{
  "head_dim": 32,
  "norm": "rmsnorm",
  "bias": "none",
  "parallel_block": false,
  "init_std_up": 0.0423,
  "init_std_down": 0.0,
  "lr_mult_qkv": 0.4,
  "decay_shape": "linear"
}
Each number is 128 + 24 x the weight over its row's rms, rounded and kept within 0 to 255. Layers, rows and columns count from 0. Numbers have three digits each. The size before them is the row's rms in percent of the matrix's.

# gate: layer 5 MLP gate, 512x192, rms 0.096, rows 226-235, columns 96-191
# up: layer 5 MLP up, 512x192, rms 0.0943, rows 226-234, columns 96-191
# down: layer 5 MLP down (transposed), 512x192, rms 0.0863, rows 226-234, columns 96-191
gate226 101:142117139153144115154190132109154114102140159087155132151109136154148108117134130119098148145122120150149140130112144117168107139105127152094074188126132108181108128134127106122162138107143113074136085140109135124134155121096120138094128163101105125139143138109136140122082146105106100150
up226 096:091098115093141132127118110112157125102090119105131165092131111104117129134138109141156140087105138099133117148155101154139158155098143119104113096117103100122146138134152148115183133129119189132139067144171146138173110138145134141135167087163177086103081109153138131151152105136171071105
down226 096:132136109120152119088112124138092126113168144125149118152135124134149133159116156113162101139164065138066126135117116124128124116148129106160127127096135104173142107124135119148074108117124102165091107109128088150132106165168100102138078150121140098158108128129128141085122144164135160077
gate227 103:122110105138098122155141159137138120101140162133124093177126127097135084067096123090133159125118095111185157119122121111117136149136103126144142160146116109110166136187115144115086127069156131089142084147097139100102153147111103145113140152135117116123133132139124143157161140141129106133
up227 103:134128189129147158112135109065139134117115138118126133124078094125108089143080093124141117116112138058137160137132129118134135141129118123109106138098140118160133134133116114133153146132104134147149148185102106127143145089077083169174188095170156176123118138133123130116139135119121154163
down227 103:162092123134135116131135160103100133102079110079150100071165153140108164140140124122171135148161162117155083165129148114144094101137132136153127171157115123132155094142134083166119123116134106074129121116137136120132105139117144104104104131091133106149158118131124124119121152128108143124
gate228 105:130153115093141146102135129106134148108150132101121114139159174130131111070153136108118138124101093113159126118104147113170077077119120148080117131128082184120140140137131114126122169159125131120119130118119135124110104133107105130109156091066092125141130127152103088133094120120111091127
up228 116:130171128085115107136112113114129168093103154085124138142179167138117115085136167136092108103125136117128124147098133131159064110128159126080119126126106157113152116161144138100081150137132163134149110114150114146108129127139085147105131101079071111152076148122101133133095128097119091168
down228 098:142132155080138114184130113126155158138104128110132109120153116137111138130151155137095102125114136126138134203110121151110129118077152133135103078132105142127142125141139142132132131110133141109141108132136125153125126141135134140115120116133129122150113128118097129112119079107118088138
gate229 100:141150122130088154147131146138134112143160120164118163148146102104190107101131101168125138108092153109106126145180110111090129123133094116151187109089132146130181123152126104141101147157125111117120099123077139162119101087151145141125179144146114111136148151110132137138089109133081126128
up229 100:114121164147128109128098119153096129101118117150148147131127136120091160119107155157148101124151141095113101146131110133121149138145122151103085107199126103088097119122157120094119102091136151173116130119145134118118185154144125147128116121121128127131073122129174124156167118100171160132
down229 098:103057137106141144108122127065157084101131114099110128097142164154079142122155119141160135161146081142135115081148145135125123115155116141121122145106148140112085127121137131112137136118128155144124120106172111144154147128117116129116083129128117137162106123137113155101131120121156143103
gate230 111:087118150155119162102151086124147129098109124149131137136124087109131118159122076145096138133146115134128152112130135121126140128136121104071124116130137070111150112125149120126121150138117139103132153089143134128103147133088120112119220099138122117138114068161098120137126167091147093175
up230 103:116163136145147142127117094099115131138184149138109177114127134166129131156133107183152173126083107131148099110114107132122106099073126172118094098144128156161160128102135113106156143081106141170122115130132156119108110124088145163101091103128144110096123121090138126141139117128148158098
down230 105:138105116119131146125118125107143123137119163091131168110085119115099141153150080160125137139109120141111129153092146143170143099105110166140125088109130153153118129120163112169117177133116156100089151141078133099126088138123111128120107165117145085120097045129100100097137132103119173127
gate231 099:146100180095128177067112127120119155137104097154079119160158202128165127118122132184100131128119096110124145103110132116102095178107101154066117124099116137120100108149110114180124102084133156088130149150143104089144103142170130148136096148148139146132179080128106117123158109124115161164
up231 101:154106147112158155126131140172121168130089105102141102167151176111160110148119120123138121108165116151131177122086149098115105144161114129126111140080182132160114091166120150152108124120160124092092145111114132132164121136140108119119098176125131117111140135141095132079087136136125163146
down231 098:144131113108126100092153144153161157150103137119149144122141121104141066098137176126173145149131120131151141148147167126145062120083131112105116137120138127160094126179122145112122165117142159147168146127095104158156177112134094156147134120110114112125134153145119170094127135119159140155
gate232 102:092123178123117164126130144083097154082118153088139157125122136104135141082133090102110157149108136121140133090153115118108120113167094158118141143120167128142114172108159130126138126121114127114122114101130133107162119139118144129125146103096085194153115141116089142172132124127111136112
up232 104:165089153112131126123111119169138116164103096111109125119118107140132091185135143130126128137145127133124159105130088134130137129120104076131136115134078135101111114132108118143084118112119116151087152145091108137082096147138133128175112119112176137114076159132137157134137131121137115162
down232 105:166095130126179152088161085117147120126118125109100117131102110105133089095105071088151142112105120120122097124126093107138131145112106140140138134158131136106134155121132095108146114126134138152105129187134151120134132081131132125129112132104151142081115150092122141100124124154134128153
gate233 103:154107133086162125160136129140151133139109170135120119126170090135169159111154116157120141144145142136123149100157114126128141105132129151107140115116126100137135108118147159143130140127126161111154155139182115151175164180143131104130120118118121101171136103151169094155098151166140139125
up233 102:193101145134131119110133128073092127156155121151185128110124118121077132120113120110101168118153107145109106116122150093122092142144137133135163164131134112148127138100122139160176109120113120140121120125112125048091115128126149135133126141133101128144159105101085139132133114158121107129
down233 100:156159173073149106102124147181151135150131120175175138132160102159098122098128103157139091164123140107141158073125124138138124162122114133144079134166147116170152150127137154124098163099126062134154107080154127142157144091150142125114154114136100135099175117112123101114140130158141137109
gate234 095:147188175165114147087115146134096119148162093068135113162104140113110124082107130105090155139113090140139102104135159116104146089154141101125152170138117157134170107109138079150155146133118132155107141177122121143071129119108171159089122115103144143154127131109096144161124144112121110139
up234 093:129065140103104150124163115119127118108161125144108125114114124123135145165157130146179108123123068139113117110159100125174111158122100116117128111131100124166120132131160149119085137167127165086097125110140134129128171139137114086177193081122120133108107137158104115138166122125117125111
down234 097:157151156150138112094114127117100135151159138100153102124119107153119150162105156119128149152137113125090125100119139176127126121127130086126148173129070179148127110073150106178149150152115169135102134131077133126107147162103153132119134143152126156139086131151125106133168144082099159150
gate235 107:123109161143148160128133133137126118104159153122130096116130111114117147122152099127112123117093090102105079134127097117133115113132126130113101174119133149078155123125105132102149124115167149122110167126120157155103100174144113127132153113168173126159131103098105121164163149155184122125